config.toml
n_layer = 8
d_mlp = 384
qk_norm = true
attn_scale = 0.293
tie_embeddings = false
init_std_o = 0.0
init_std_down = 0.0
lr = 0.0144
beta1 = 0.95
schedule = "cos"
dataset = "wikipedia_en"
Each number is 500 + 25 x the weight over its row's rms, rounded and kept within 0 to 999. Layers, rows and columns count from 0. Numbers have three digits each. The size before them is the row's rms in percent of the matrix's.

# v: layer 5 attention value, 96x96, rms 0.262, rows 57-93, columns 0-95
# o: layer 5 attention output (transposed), 96x96, rms 0.218, rows 57-93, columns 0-95
# q: layer 5 attention query, 96x96, rms 0.229, rows 64-95, columns 0-95
# k: layer 5 attention key, 96x96, rms 0.237, rows 64-95, columns 0-95
v57 089:477487492461520519477511492462511517526459529489475494464499508481489489544504511482546541555522541482507508507486512526512525538503509531553531490528522534518482526520468518461458492487514491540475511526454499556496523506516515510474503491480478498546526480505491494498512488454472526528
o57 101:528552540503514496486527504514509507477493455535479505513462516534544534514485526492502510471460491490508478501498516492496465518470497451446489483502502471473581451495533497532538530490452542506533508494517516501466490500510507485509488526486511492505476486539515523498493545475491502481
v58 087:477511500494513521466554489498459474497466508479498532506479468470466461464537528483530529493532511493501513531515491494521515526514488534463516491475538501522493490497480509496511465481526489507538537504484508510562515476502474492493492525498512473484531486551532530467549509502553526552
o58 104:501462521499518514524462506506525485484506557518472485469505541580477505490457507485496495516516493490529505468503516479505552510462498469536540479511526463488506504455512492507511550521464487500518473490485497486479473520513494498496513478522485507480465484487484526514438463556479494491
v59 096:490490516448487515489498507455490540476517480484492497488497402464519533447504465515515490482493499486476514467516514513536470500481509524443491488495533536494539547467489491505466512466532502463509502497504519504553492507503535493500459503484481478519493481523482480497487541504481501513
o59 088:527513474576496489506450521480467470516449527557518507495486543503535508546535496529514507501512528522478457503484483464510500506487517460549510483469449492484482505505527485483492450504482472512486486494519496487511485467488470496508532477499530487504494461475490534512520517466501476503
v60 099:519537509511466508488518471494513572523522523513493496527527551506507467476532474484510457524460467521522547510495505484451494448466445521511499491503471526523477508526513517470490507514487506542505463475494502493537492515505533508453525532537530516516489487484498494520481538504486502483
o60 101:509461515503520474497507495513480491532485473520493463473511457471489519501467545509506509494486491499514481487541463543521493471527520500506512523489529502509542542486502502519493485485512492468515496493545459482451466474510438492546493461444481533528508500493491515493472459518533442496
v61 101:471492484498519507475472491530505482523548483498476503489512519534511482450448499439473500509516495496525501471450490503501456486568489441503514533466450502487492515484491526466491511487500487483483526479447494526503457495492504521478478494499495518529485517508511446499465469522487521522
o61 098:500502529483492500464493495492483528486502496513534513520469464512514509491558469491495531485508500503478467493524510501509556492451539512494526466551552512497499465489477513538464476501499490496456452511525501512464538536513546513520504499511505490502522480487489548570518482505488474465
v62 103:483471483477535456506519527448467533480484464505494533494509518490526473571520496487531550516556477508545500536543530509467513518499484509506544530455486493498473494479526497496507519459522504472497490482480513479480511526515516490486493528507530473561498481497481517502500488481525491518
o62 107:527533496512478545534487479509544497506521509501533474503475439504480514472491541518474502487550498482485533479472478506537521504500504510516501522541474483506528466469499477486500491526520492550527504510549498515534525465493457541499488512486457508494511507522539499474495495505437519451
v63 103:472534498480477490526508448517531556513487500480503463477501471474509471506469511535506530465494497511493544529499504474530506455471465508512536519503526518504493477510475472547506469534463519541485478490551480483483535499498542465505514489513506494526501457483469509494540523519529476465
o63 095:509465527517497503523519509539513470505487478525515515480507525513509478537525521467526473500472524539521489489508454505479516453484487494466461505514501472503459516495543518521523496502499477492517491518443527520509482480512512514429536521458504513489491559549507493537512466532487457490
q64 021:447516479513459511463542491528484506495497485459501529525510488506498486503492488527531490484515430538537503523553472509513548549521465504528470483490488492531493498502496500503508490490512554528496526545500497507532506507522470497478513467486544490468515520527472508505452486533468497471
k64 043:511482457488522481541500512517507518515506454524498505475499487470515509470459538485485529528502538483483492464500499442518485535518504534480479508533514523479469513509462513536468539512482527501519500511508527474497465456474523542513477483458512471518460460481489481551520482504541500529
q65 037:497460531456494532503489463487489517537543522498518480477516510521503533514523479513510509490513493537514495501491598534498492490528511483539441500492521462521482496516512569501526487493488488469484546531493493516524470529511463461494477488487471482501513490492508521516472526504531508507
k65 046:480537494481466492461512518494548479468450482464497500504522462540486472506541515518504500491493520506501470509440469510487491502485494487542554479445490483483519465532508492464468472492503487495492483483496534541480532505530498513531478460533489529456509536515485497493491509508492545527
q66 118:465512472504469487452505458451508527513487481481510516542474421515535481516508524481514524535473517536524501514517515467512512512512523482513524519467483532488473505506484525526524491475519546521532484504506482515498502518533465484477550495475509469479538505497478458505465473472465513503
k66 011:488533484482467460469481518499518455532468500519544538540471492523500499503514557511468500535497462497477539465501494465499484525510507463520473521544498521504500497516488536516471504481502490515498517515531479530461472508485466509498547494523524482512511540484452468539485508499530493547
q67 072:510484531495520504525502531547480500484528509522499486464526570490465519499500452528500459452548470480483502482474495539491493499497454514497486482531513463509521473476530488472473512530477473484472525491496516487513492479481519511523454491536492527512462497508530561495527506536527483501
k67 010:519508517464491548471487519492512519476508529503436504498483513474512490462530494479499538473479496505536469549523494523447499489517471462479479451498467470498504490538522485454528510478495498451529536507472485507538509497511507448517484511494487526464502501545523497474524486479465514489
q68 050:491465540453508548489484498510491524494534498462511466471546487467506509496481478517526492494538468517483489493491522533500479516525498473556470482486520472528471484524501549505488474502479497506466572520478518521531455520531465500474471469490507489490489481493509549491511524524481466487
k68 038:493525528507510489481494533480494500513486501512483481482470536505505514517534484519553506443473509483501513524477507539494487495472497473476539498468484483501508481499545481462522482510541445470536491496494502522495553539521495443515492516545496503473521514518519451450472494487458536473
q69 031:518509464498508537532473542508520451480512516495480488492510496510471504525503507517500464488531530447498505484480470513497491481460521485528514466554529467483553505524480480483468483495503447491520490530490489483501455491470508496475489516508498514502484495466509534477569555542511525525
k69 034:508508554494484478531495490508482509497447487492545476487498531476469486485534495533474509530508475530477478500463479504539500518510506526475459491504515511494464449475511528532505448502460509509486511477481522537526499517557495470504490491494493526460493505524514488515444483486512558456
q70 037:501542487535521466496511523480517487473493524527510494506493479483500508526446564500455462502460538448502497511512439465525477487434514508452509489548501523489514498479497454452491499496485477538495482480542500482469505496483522542469503490498501508491496512520496506506528507512514490523
k70 028:470508471524478502525504495531493500537508494527522482500491465520522482530501510501471445517545500503456511488543486497495523495491496522508439516485518488515512508497516574568469521493499535489458498506513499505482485469490468498500506497493551491558516478497481552494508499549502478537
q71 080:473489488501466458427537455475481508491490484466515523512519445508541505514518491511501527484490492584520528498505556486532503506522472515531483521494494504504463477478504533523530509484510550509535515486494472499510518499510474482507516495491499477490530497520476475526456458478487491482
k71 034:506496527464521497464462512484519490515515545499499528540489535492498545496495506492530508483491482507537526524495495557467513459491552453476542547488485484536484524518484484476497498503574491476537483513483487524502477523485530473496539509510488498473531516504507454485489510487454519482
q72 043:492488525461487527536433516502486482494517536528481513487494561497477485484511466493508468501514497476495499508526516533484475526530516483522456483486471468540520501463526543498470474485491478458470507501508534529514452519552522479474462493495504514499479497489531552488513507518549501508
k72 032:450541483527491477500533515515487504502501515492524448491502514531500479491498549521508496487559515534487468529488486494554522472456491534481470518534490512539492496544446520512474566498494535515476481498507488484514520501458464537504502490521516494504539491495493492498542517533519509511
q73 058:474537457531486495507495494458548525505482506504514504529461453519507462524530527469468489531488524495488498519512462446528509466512501502475526542524500518473532502480512495519500515479513518479543457518530468530488489505479443511509499521532491470477530489470490461483508468487460533502
k73 036:484496483523499497483444508501478492509541489558533544507476489506536517527463486494493473508488484489498495474560512482461502521502525465466473490442493520511483498480511502533485510527521536528476499459501473488487483468510488509517556506470528471537542495471497511522455489471498484540
q74 045:522516491471511553550447493514502522505476511526478529498465554503483489463517485462520474508509534459495473516511473479475508492504531488480512483504492504472518523488502480528466535517515466445488453538551526543501485487504503495505484497526498535483491468465481530479559504491490501498
k74 051:457488467504491527539492486531513517501530501577537468480503488524503483512516476490472456485519488509473492500527506477507502513500487538504468488491507508507536483470509530545507540523480505548467504501478522494489510460496484511514483555482532483557516444477512541510479483524499483542
q75 072:521572472507493517535447511491542493492510485535502495531452517499496498494486509476468461548460515448492514512549435498526505511509507522477501522480507503526551515483493495521470482476499507479504462524522518541470489502497461542500495522484473463477499513490519498486533500487475507514
k75 042:509463498522452449476462519483517500480541490538506526501456499510534513500485510488530454493552509486476473519485525516476495503498529494476496502466488482536480501484526527556464522531544521500477492475518499521489511507501518510535519483511545483534516449492469528520456459509504483524
q76 056:528464521448541520522491472551465506495463499483470501447512535468494507452482493503516504497510517470501492530457491513452471511498528458505483487479505475496473498497500503497505513534528458464487486547511533493512488502521537497493485493510510516502475433511500524480536528483487454463
k76 048:417543476527472516516521503494504509527483499485527465498514470572477470538526471504493506501519514511446474494529498471498538524503465520509468509507482508507516470535505548506500525512471515534485514462496493526469513473524467489490462492528518487519509492500471525482506483527511543527
q77 088:519544477498527526557440515505519485496499501531470495493466525502488513473496499463482458541480514435497503511541439506497495507513511511473462513498504498535526518472514502525462515472510485453484459539542519525463489518516486530502487506498489501475477470481519528481542518483492502506
k77 067:512473469500468467471438515491511503499530488555542491497463470515540502491488491480506461469554494477483467494484508498479495537505519501489522500440483507517501490469497554544481516529532514501463488471506512519503521483506495503535530517467535495528540458495489533513472471514496474523
q78 122:470518440548462478448529469466537528516481480455514500517479415519540487535535521508491503505480508528501519502494513477561535514509474513500511531521494503492500482498504492502519526491507525499546485505514480513479525499512503467490523491533501491484535488494477480486468466492483545490
k78 073:554507477519460485500434559474544519432544471542510507473502474509489530513515462488487504515475492497512511508502482500516482535523482476513511517476520517518538490459506523512484486519503511507517499487483493489521517463542528447483504545494476501519518468466482490499477481459497483511
q79 151:484519531497501509524470584495543475527504519492494512456523537536464503537503470493520502466539446475459461482457469527494499498478493469475482495506493513509516493482526500471496486542483517504508486457489495511505512489498523498509462512497473560526498496512502513519522556508534509526
k79 051:467483482497542548528551466554471511584466506492523537524505495529495472491494516528473478515480458507455505497513511501546481491504469517497450503522493496490492498496532535498497543473480511509519497503519504508488515520483498532527483529539531484523484455510493534516524514526513501518
q80 102:501517492513486542497467435496541550480502499496514491501460543483486496503508489525512470484523511490499488526548546494468498485490485444514489489550504476485462534513539461511501476544522506483514532509504474456527536530529478484549498511531500449519492483472500489506493501533507500494
k80 126:471508492534522529487449452500571516501516507516526466478477535480460504491512483547529493500532487501485470511546560512482490495506493457528493496542518481475480535502515467523474481528488511478544505503505494471544518527530487487554498524511486458518515510483497486514497479516500517517
q81 114:539517512453452507539521514513437537488486504470476542521495497496541497504481518453461475495488554480496529509477460480495515502488506491477501491476485479523504483518520524488531509512551480518452532514490486511474504486486486494451492476535514497488465462505512507480508539527516459462
k81 113:526533493469453526524494473501486564485488504457483530516474512493536490515494505474478459487494552481507508529508509491468511484476498471484504480512497463503489495529544504474534477537569497511452545504491473500497525501518474482483492480550515474492464469490502506486497517538525473461
q82 125:487508461529502501496505534452453482516495451463459480528520533500500493498508475500496505465483501477519471520511466498530543472502549501505484549497482518503471474538501506478493479472481471496535504516524479501466553501502498448486520508498492529560486468504512523493535446508464515503
k82 151:474503462519487509507513549460443497527505446465465486521505533512479498492501482494489502461483507468523456522504462510530547471483542512487478544491490505508477479532505522474491472477465476485527517509529467509471546501497492447499523509503487542550493481496511507499526465509470509489
q83 120:492521494529542481504472470493522459489488514490479503536527503492551488489501485526509513502488492523483525480512507480501495503535516482550503529519489522518485515501471457507508530498543492528538466536465563474508510488496522525448475523487517468518497488539503551475538456509507498563
k83 148:492519493538534475507468496473507454503491503477465499538533516491550490490510471524508507496486485516488499484505503480510503489531533471543488541517485532513475509507476465492509514494528486519544463525476560479495533503505523502466480523484517481530486475540508551471544436510501506554
q84 126:468503517521474506496500479533536500490502516468525504531477494519486515510515530518467517496497514541496517472506485486465528453534511531489497505500506511505472548486545554465524458552524500506498502563478447485462479503505513488489533490495510546517506526529481531561528492518504488526
k84 156:481510524516480518492510482531536498478495525469520499524472507510484513508506524519462514495504522531497517463502490477457529462533515534485499503499501505512472547478551545466522451546524491511505491568476440486464487514497514488498530492495504550515512519524481528549525498510496478536
q85 116:502487529528488465529462509486492512552507454496488534502540469529490504482549503494495477464479461559486501537524473520523496485477482463525514485512498512477497503515513519527502538521528465451482501498519545490472484484535529514495489493482506508507479499508474473528545521547506558470
k85 139:498493529540487471514455498494496511541508457482490525516536459530489501478547505492491487472469465562487507533530468522513512484482493467524519488509493503473491507517517528524513527533530456454486499520515534492462487483536535519492487498489507521508478511509476486522548527543498556470
q86 119:542492528493471508486509484491457476555487547518465484471486554479459478535540538517514534525516495540479511510514477482500496509512483483481528472504542515474513513527522494504527516518529499528499484514481503529488509479514442457521447520504466504479466474505507484542476481508506477532
k86 148:549500524493466503476505481491456474555493556516466480480484546481460482524546546519513537533518493539479511510521483481498494508523485486485532480512538507471513517528513494510525526515534501530500485518489498536494511471510444465515467526500461501484467475501510482543477488506503474528
q87 125:522436515508525493507493512528493483506458459514528485488509543482541503518456488481515497526473530480516478478456486475496543495493499515528462475530494507560502507517503491497510506464455516498519509483518527477514483539498501479525509563538496474514515462526531534521495476507516489557
k87 152:529434513510515497497497499519488483498453460513523476480510542477543501528463490474516499530470538487517491494465489476499543493499495513535469465531507508551504503522504486499515503457455514507517514487513526485508482532499497473512508561538501472497510465525535536521497466514500490565
q88 130:492489500481491505477455516499493484492525521504530531476493497496501532478531480538490466507516489474532478568520505519495516474483483517505510477537486504522501474503457513545518496511512488553506479473500471472507536460492459542535475515504500497462488568496478536517540449518488487460
k88 170:500484495479482508477454509498498490488521514500527529470488497499504523481534480538487468498513486479540483573522509513506519468483482510502520470537482499526493469499460505546521498504515491550506473481495471474503533464495463545537471512503506492467490564493479533514541450519480488459
q89 118:497497494512497523469495533460483506532512555491497504505524550473478504501469481487490503542520480513479520497462491546490463500530469547502463541494537539448486488508472523491450497524515515510464538481555515507525527455505533486486532525516514465483491493460494485490511517492493530500
k89 150:502491494508493526470495532455483509527508558484491500501521548467470513500474484485490508547518486508486521496464489541492467499539478549506466535505537532455487484517467519489454501522515518510466535486559509514528529454510534497488540528516512464481491488458495485493510522493490524496
q90 124:488528521527505498481530501481537530508474520489459503481538500521477513509539468513489488483522528464523509490410452451517508476440493526526493484458461482513464527496496499486482501480531503497524530520477523508491499469499490504509503521504500478530505537513447474505513510463480468486
k90 153:485527522528506499489524505483533524506480529493465506488537500529473510504540478516486485487521534463526511490414447459513503470439495526534490482462460484512462533494497499495472506481527502498525538526476523502495499471496493507503509529504500486533505540513447483510519509470481462484
q91 119:499464505509529519516513473526497496547543477496462524515490487486514483448522496488489507454492489489508503525467498554469472501502502520477479479506501503484483510523545498490466535472535521510471520518468502458560492486508505552481488516463507532552517468517539477517541523496544504486
k91 142:514459471512523521499523466513503497546533472500455525517466472485517483448531496479485494465496504492516502533471497534486480502505509538478482477491507504477471516533529482489468540473549531518469519522470501476550490474508499547479509519465515513540526473512535463507537522488528518479
q92 115:530538480490471545450488505531492489504490485508502482518529437512507491534551485449514518510498510521560518510493481508463503481499472539483472472507504528497487486502541482490547483497543516470507495513523486478492477451522483520528512545522529513457508521490543509488488509483492545519
k92 137:523540503495473539472476525539485485519503484510503500515536434511503498532539487451513515511495495518546514501487479518458496470483476530475478466501504523497491496499541485489552483498543512464506494505514492468496473457516481524540517557526534519464514515498549506495486515482506545523
q93 113:505492478535495492488521509530547483534507491534548513524546524496559526521549469474516550514476503494495492521512496504523519503505491475493514488451525504500515516465518549497516466494494480483483511500476503500479496532491504540462457531513493503483440471499443513483489506524553477489
k93 141:499495481535494492499513511525538489538510490546549509528546524501560524526550479473521556512473503494501501517520493500528515505504489477499520475455515497508518522461511551510512474485498473482489512508478505500484489539487505543462467530510495496480444475508443514487491511530548476500
q94 127:455476493499497524510526506538492528467519488519511470517528508524477527463470511511483519423494487495511500506496468472522473497517542482513518515474486489522500485442536436492502510496474500503516521552547485485464483486492500500526494513465517481531488520455541542484486503525510501545
k94 157:459472486493489521502537508532498525466517486513510471523524510520476533456472513516479519429496488506517501507500474475526474491520547489515519511469478485521499488438531442495506511488473514502515521555550482487466475487492500501527501508466517477524487522452537539481485506521508498535
q95 131:471504494516468517475483532466444513473522543513523535510494538526480457535506521495516506489506487501502506442554511501467468477465490533526511482499504513506477510471493493526492503506499449448546522496489510462487499492470512504466511551496555507500509508517489549525519510506461509479
k95 156:481508491512465519467489527464450520469515541512525534508490531526479455543513513498515506495511488502512506440555508486469473469468489537523519483496499510507479510468495496526499498501497459445543521494495502467480496490472508504462514543498564500496509511511481546520513496497450512479
v64 071:554550488493538499563476476517482481480514487466520496513536516484466492542514517483494521493499487524515457530538528541492501488497481502477541473500514481484497459521525532531503488500507486515530470486524518520530507471544503517490519456501479534518536515526534466513455536501468486487
o64 095:513521502470482516497488503484496482510492518478469507493501518531484446510573489487488475506504507428493493470469500466520529508513515477531457543522528507476497524473520489479520523521496536517497529499540489497464502451515509438486523519464542484518466483506471478527513530466522519493
v65 090:518518519495465500449519504475482494517494548521487460453539505504516510508449515527474537472496538500470479501484490497523503498509463507520463534533516503462470434462518544515502537522501454499487489479482500492488480512492513498502462470541479481546528507539507501497463498489495535487
o65 098:524508497465500509484513494483473507493545533513513457513505498531528471525455499488499490426513472555492493483470443482511478508469497441487497483496501545449510468532488517517445518516506510478502466520499475506521483529522522498537499484476534494528481500500479505484475537489513470525
v66 069:501491500452487488438502511502488465498527493489464489500508483488455500455535537530512485443507463517487546477464494466521521484511485470508447471503486468488485513492508475472518529459524520483479455541489518469499483486474498453508478496479506504532480495489507496487512489555520543503
o66 099:474534509448516484475509446500459483486469498536515476523502485497467457469504503480481532520520485512521474540478503497531454508480532469538502459464522543464496526530516528463525466538485517543498498470511517484503472499512483525500457504568494501494513499527512493493509492518504492482
v67 069:463507479494566503500512488545496476481488500482489536534511480498503553483529504473524467509470507500496519513436470476508498542511517459524498452507510452506487486486458488531495484484545517504471455468525534505511485509520492534512531519474522515487551487511512471492514477514491478540
o67 091:498515524485534464473485518485461497497490489488498508506480489506455526525548515470521512473527501513489503468478492512467529486509488517536554527438534545501498500492447435488481497503496468538516533521513483534491525513497445485524513523505491488462487500475519494472472534456496528493
v68 084:486526518520502479489539542465506485488514504477492502521480542502517544509517559504502454494484481490456515464471516498529521476523513519522514501484502474489516494461427510519513511513500495504504513503463476547535499526509496514564473521523543512469545524521458509466529479495477508487
o68 090:545523515509514486499542517527521480495460488537482495530493521526530453477505473467495497507517482493497519508517478487485488501460496499477478461518546494511499489512496491516535516469501471478476503502522492529540596512492458500463511472519498477485519502492508466568479535483506533533
v69 092:456497460516455477496491524489524516489507489470508523520483497458501470501543467463508494469491441475493531481518531454495482520491511533457516458508453501483534516475536490517471495466487538504533514514481487536546511527490490495510496542492484480483505490506519532496543498518510507441
o69 098:491480518506515484531478500474501525461518524553490463509486476453476496536531460501521460538526512530444493519501503532487461495503473507485509508518508473490508511504451500482558532511521509523430470518543493495512453513514441507488500508483514514496471512491473501477513515486521475518
v70 081:477498499500461513492518501484474493519461550524552488497485490477517491472508500470473515441530460527450495479550526495467493498463499538472477486451489465482542470517504532529481497503497518501542511482521437519504527514504503499473504494507462476509508474496499503510499495439495495468
o70 094:506470498497526481504505503484481496490497522509488469497526506486516466510523487516522533516494546434512531485468539527525530507583513500483514471449527511531474520537486496463500547508506513473515456511482514457515545505516496487501480476516513521543509505503520541485499511530504552497
v71 081:489464461460446462505517497465464483491493523509530497526497460508514497509553536498490469451507509493504507469502539492507491521469497458534507443495494522473482477488505539504494505500520508458503489476476489545478539555477505472532502522509485487483480507540537487500504476524543531515
o71 089:472497528520523456488475493507503467542488499480512481489503486471510517494469446510497531494496539481469504490511534517502488499482486489482500528484500449514485457499496515522500543487517543525506520507528499495515527562501544520477474494502475500518557519551469456478524463453460498533
v72 086:469480537507503477485541529460483486561517493519500488509521494460521489469544547500481496457522462472484477498468504506537504503505522493474460466488502524550518500491480525551524518500506548481522472492526469509507511532525515488494505535472447475514530492533503495531497465476486486484
o72 094:497504483436522495497524503492506486478504526485476490499502525536439530500474492507553493511445477506504550499523513482486476479535484533535549513481532463495514484498525533531518484485526528487498484488452479514486494477491488509515482482497537520522510533506439477509446526527510502539
v73 090:512511531487552533494508482522476492476509459530481513513568537536513526491456532498483512470491535525526490504452460547536510485504500474544475481513540509528491544473470511492510481471499488501479501483527506539488491519501511509537484487511544541515526523505536477489468478500490508520
o73 093:537498473504470489513496464530500540524482473506484464560488481507516511555499481530526476503522504474519469528503515514518509469525457512529512472478480469537497454481504466509513486543504470451520492470474449511460493484492498528518477478509464483518489501517506444479493476504514477538
v74 091:496524507502533482500527525509478495529507477531465505500528552496484573541493497508529509548496483494492470517455504484532526457519509500516452513528533507488487509467490469495507491510529458513478479508496520484470471463501526525556510496483532492489516518431483494504479459527513519514
o74 096:489527541512469550520497449480529500507479493471509519489515488473503479535517505521491469484456460518550553468504500472501494525511480519457494464483529490521510513507470506485469523519484502511458494494495539473534536517479484538478503525485519493473462520567484500482492476509535522468
v75 080:498494438502502506490517529492508483489514518496505517547530548508494502543535494494487487530508518495480518515469511529525555469492475500554468489523522493481438489471482514489493489507501434530453488496541502504483490478506517538504545499494531477473505551481458479499500524515497507538
o75 095:505504525498492489479507472487490514502504466525493514475520524548480528538485508552511511553459515485479499492473503496503445515504523490492495528509463525565474560497539478506539514528503527490506455524492456507489518531501505504525533487548470470518527499513531471503485515452525508491
v76 078:482502530509489516479509459501491508481475436511499508475470511470539516482460507525524500524497510517492529548543500538481499533470536481510461478434466507524510564561507491485499457485522520459495531494488537466478510494503512480479516479505530497525490506492484515528521490480499480489
o76 091:504491485483502525536455498505526545509496484487524498516492494529474521455529472460516547537529532523533451461503454492526493499543498478465496523502501494560553498502505488502496527472499522499462503516462490519513487490521459473499457514536486476479486492516457510513508500500477450517
v77 067:473471525500524502543440501515504507442493508466497523491465495480497501519520516504507499545461489535522485519564472500460462524492478471510515494503507508477503506563491511481511491495502483501553480544510543480492487486505467492485525511484497510437461488500530529494506523530518525468
o77 101:522514464478522532502499502515538460487475529479548519500504454473486489489482504522474547510464548462478536481483487512560515493478481527520534520513463501505482513527519516516459499489486494479482489477534471463494512524490478504449476480504528496482494486487525483448482521487526450534
v78 075:525523519496548554518521519478494499458464488523530510491501516486520489534503499527498498479483493519526475523498458505504438471517501575530536519506492512510475499477489441511478510482489478473472529470482498473491540473499484489432488491516487489494515468469528484509489490477456521488
o78 097:538485463477502501503508463481510515489495526444477503463463495506507493487545448534551515514513517503540526506493487538501504532421476471470490503482532476522525508507477494506473498485491496511496540532505490470499474519492508538537553472519504528482499458476503520524482492530514508531
v79 087:481485502503474499461494516546523510502468500499498484512456456452522488448512514476532519560521517514508506524502482511518503510494509427515459479503465481502473510511525536508488461474538499502535517536483527436481486508485515530498498508509482452508464503533461509513533480490503490515
o79 099:491489514482485552491520508495520493518543487466486522516453505493490499503495470494465470509501470490435504521476477462503527536524540498480504484451538475520463504518498467511530481503444516492551485514468530487489491523504532518477483512480482485500445481480504483520461536511512531542
v80 074:512493516516489503457525507496500486531526463506480502470489536531496524463523537510514534470533470510513559514475521482526492476512482523531481509499486524481495489467473499492510492517563491468442548491513540502485545489492515484571480507512500473465504509443473477521503496523498491510
o80 094:495517489517518502541510497472480473496473472489516481512546507521498462461498457524530469485487510505472456465439469505503503498464488537448542524531535474494501503471509492508453465518501515489520452496507523506503515492480468506494538516460505482540521464480476486442522481508485512493
v81 080:507518496490506502482478505514526462483527473491489551487462487509504530487502519495512505553472534518488509517477499502572518506501522528502482476549517471500480513512478486508477449510516492525453510521501518443485478468494511530508537495513510465452467516462474497527507466556537509531
o81 097:481506483502504497539495473490505516465514519496480487569504467509474473465522532504518537540524443489530521524505512509495514464491508482469523508481461512482446453493502522485474535482474514522546466519510506485478465499496537493472555525503485494497514540515511504528521556470510492504
v82 078:547494501515474460466491494477503476493523482509490486512467524484486493528527497547466488481475525499496455489493511496519493427509512552454480496531488465446491490515483506475508487542562496476500492512479514508481495472494520548497512494485514419503495510477506509475517483485536479517
o82 098:485480466489460511506484537478476458525457528483499549471537496478498521557512527476504512512533519480470516500557475493515481500492535517493475490491538520522545440508444481471472507518527495499534447502488473505448481497475500503483498506528501507511486491508498485522481485528493498463
v83 074:511527528495462498505507481518489521446526467475528517482549526494504477523445515494522499478499533526485488502524484521499516523518467509504497509494505521499458510571523484482499482510563441527485525491489519460480453513489499505506472466512524464504508533525472496510518477455463487477
o83 096:531487497515492505502484505494497471488513519524489489531464481492459498535516508495521482530478492493500485498490547469459511471439458514515479506511503514460527523463501544459453536496474540513518455494466501527493526474508501480440469494533466504511461477505496523485489460527468539494
v84 085:482507482487512532527449480539523507505486527469496488488461486508491462493495455454502504492484507507521496486474529522456509486521536497485497528482476491504534508553458466484498452510469493497553490482484510487468493531513474482448458489458500515525457483476539511473502463467484510474
o84 093:518498523502491533517506459479481461518485502507516484486474490486543531516471518484462480512523496466518494500570503535467476535451524460499570489488500516506514541502484490507480479530479498481495486524481493500513538451474489525508506472483493508504548534475459554513502543483503512504
v85 080:492501457450511509456504525497491477559475491489477538474518496501471516521439486500508502482513507513489510497450513525541517524485503508528500514480486506493501471496472523508508514547511478485486447495521508495545519535502496543451478459529447496504533507514505453476515536484466488526
o85 092:474519487487521519483495500484495503505559521499511511557540499485541494487545528532531502523527518486500531511520426514475483497481500480525488448498511482536504534496459541452491488476537472526489488543530487497496506485500532460478498495475472482506488499526510477479479500454502547509
v86 071:501510489522462506510533496474493516526519481508527522457512515512507491502424471501513498502517505491516473505514493506471541457511465568524461515520561480535485527511508481489514515506492507508476547481478484512521506494469482469508477482527531537499511500487497515528420490459479521479
o86 096:501490470493487492537477535544492510535540513497512476501461504515488469494464543500535483505534505511490499496516508522492476507465529541447491548459483532497468526461455500519496474492507508492490514474506503448458513528526520508462474440527526482513476514498474471499486458486515534496
v87 079:481471514513478543525499508502521496521509544532528510496472508433498505519508459505482470477523468502459496507536551496537494487506484522489494466504496496547544470461518494553508496518467493511529460520498450486514515501474464523477510496524465480531500517487469480500476524492498502440
o87 102:469481487478488485456501509491491500527476465501473504516430510519510482503485476490494527516444492504504512438534470470527518470448504529492484469523498471496498492492519435478501507512532520464540519536517482445522497473514506517469464527515494525492516509510500506455523531532508498508
v88 081:491485483508441513477503466490541501552454530522570515487489506472523507482528556492496487502520459503525529476483503492450503483445500499493541472474485487506539478507469537520467501534536534462518524459454497501518519530505489504502499491542508505497513497493495510487506495491482502481
o88 094:470480482577489491553475509509510481520468496498499481536482510534516486495529450465461486501516491513529553498494482488482430524518486468533522501516456514533524513480535508532481467516497530523513510512511494518469515527492515497511478535483535527519472476513524504478475536518523499481
v89 082:465504487490541495524527546514500529502507532497512501541504472470497534486552458489493454481464483440502533475475506516554505509500515501483495506528506496455516475466488516520521526512502516498544482471514482516518506512502504531523502520478464479501518488498516476449495530456532476561
o89 094:559474463455476515522488502491479479525526503499489482499509522515490498504524549460455496494469522565472457522512523521495500514506508531529500488497492460489492504469509474445505488497469502508478455506487491449516541509512509478510544512540504494478539486533525495503531515535476458514
v90 076:525504546531438529502489490543471500534520475530507493510502500502509467505439494524496491483535487504509445504519477519463501465489498509481446537497526470512493526501505514501512478531498529497475539487495482484476514530492470477486469501499528535540489505479516476525445511454455469496
o90 099:543529476487517511498493455461516514542512469551437460506538499490512500483512479517486505477533480516474507493554470490503536493511513526516535506514530511476492514493486481472519537505474488507493522443522489510508469558493524508478465516545503529536497485461503508465469528484494486503
v91 084:552510510511546471554489543494524481501560496469507494488495554525515484547512522550491496500466497488506466478524502483510538495555489512517496540518499528520522451480476515505497517504486473481532464466550473493517514496499520484515466486517509464535490495507514475509489527513476487471
o91 092:517463498497512498492533500490506532493541497459524471523568487487469492512509481499490554479532518503469583493451533506494466459488487508463478489505517509539483526496526455500488485504487497541512540479463500473482490433493513518505495491484482487474518494518481511490470508520497483487
v92 084:508475500504469550520504490491484507558513514516512513468490515479489441495521481485479483454518489500501482488514566506492499512464467472492450519502523495519538541488511523458515494521498552508560489492493449490477538510491480467494471518506466485551462493514497498514488518523512517474
o92 098:489487457505451467519481458528473518515526521525535506500515500511517527499549504495492495514476473510499498514446486490460539461501491503520486507521507498508507461570514466554475485483500469522451453500532526498500533491504503519508481505510463527484509460523484536523472518466512531484
v93 078:500459464499492476499486499524506475497473504533505483519494468457509524505525475442508504508490515488489523472524512491471534496437512497469520525529510509513535462501500475509469506445495563515516487501494475478516479533456486483493477550533475483510485427504502543516524517497514491475
o93 094:476448481474481494506476529483516487480458509478527550550513510505473473486499493538479488528513474518487468548503466506496482506513484513460530495473508486476540513521484564526494516511518512481514540473534538510472547487537516494519525484525498509496518551501534515508457503485468469500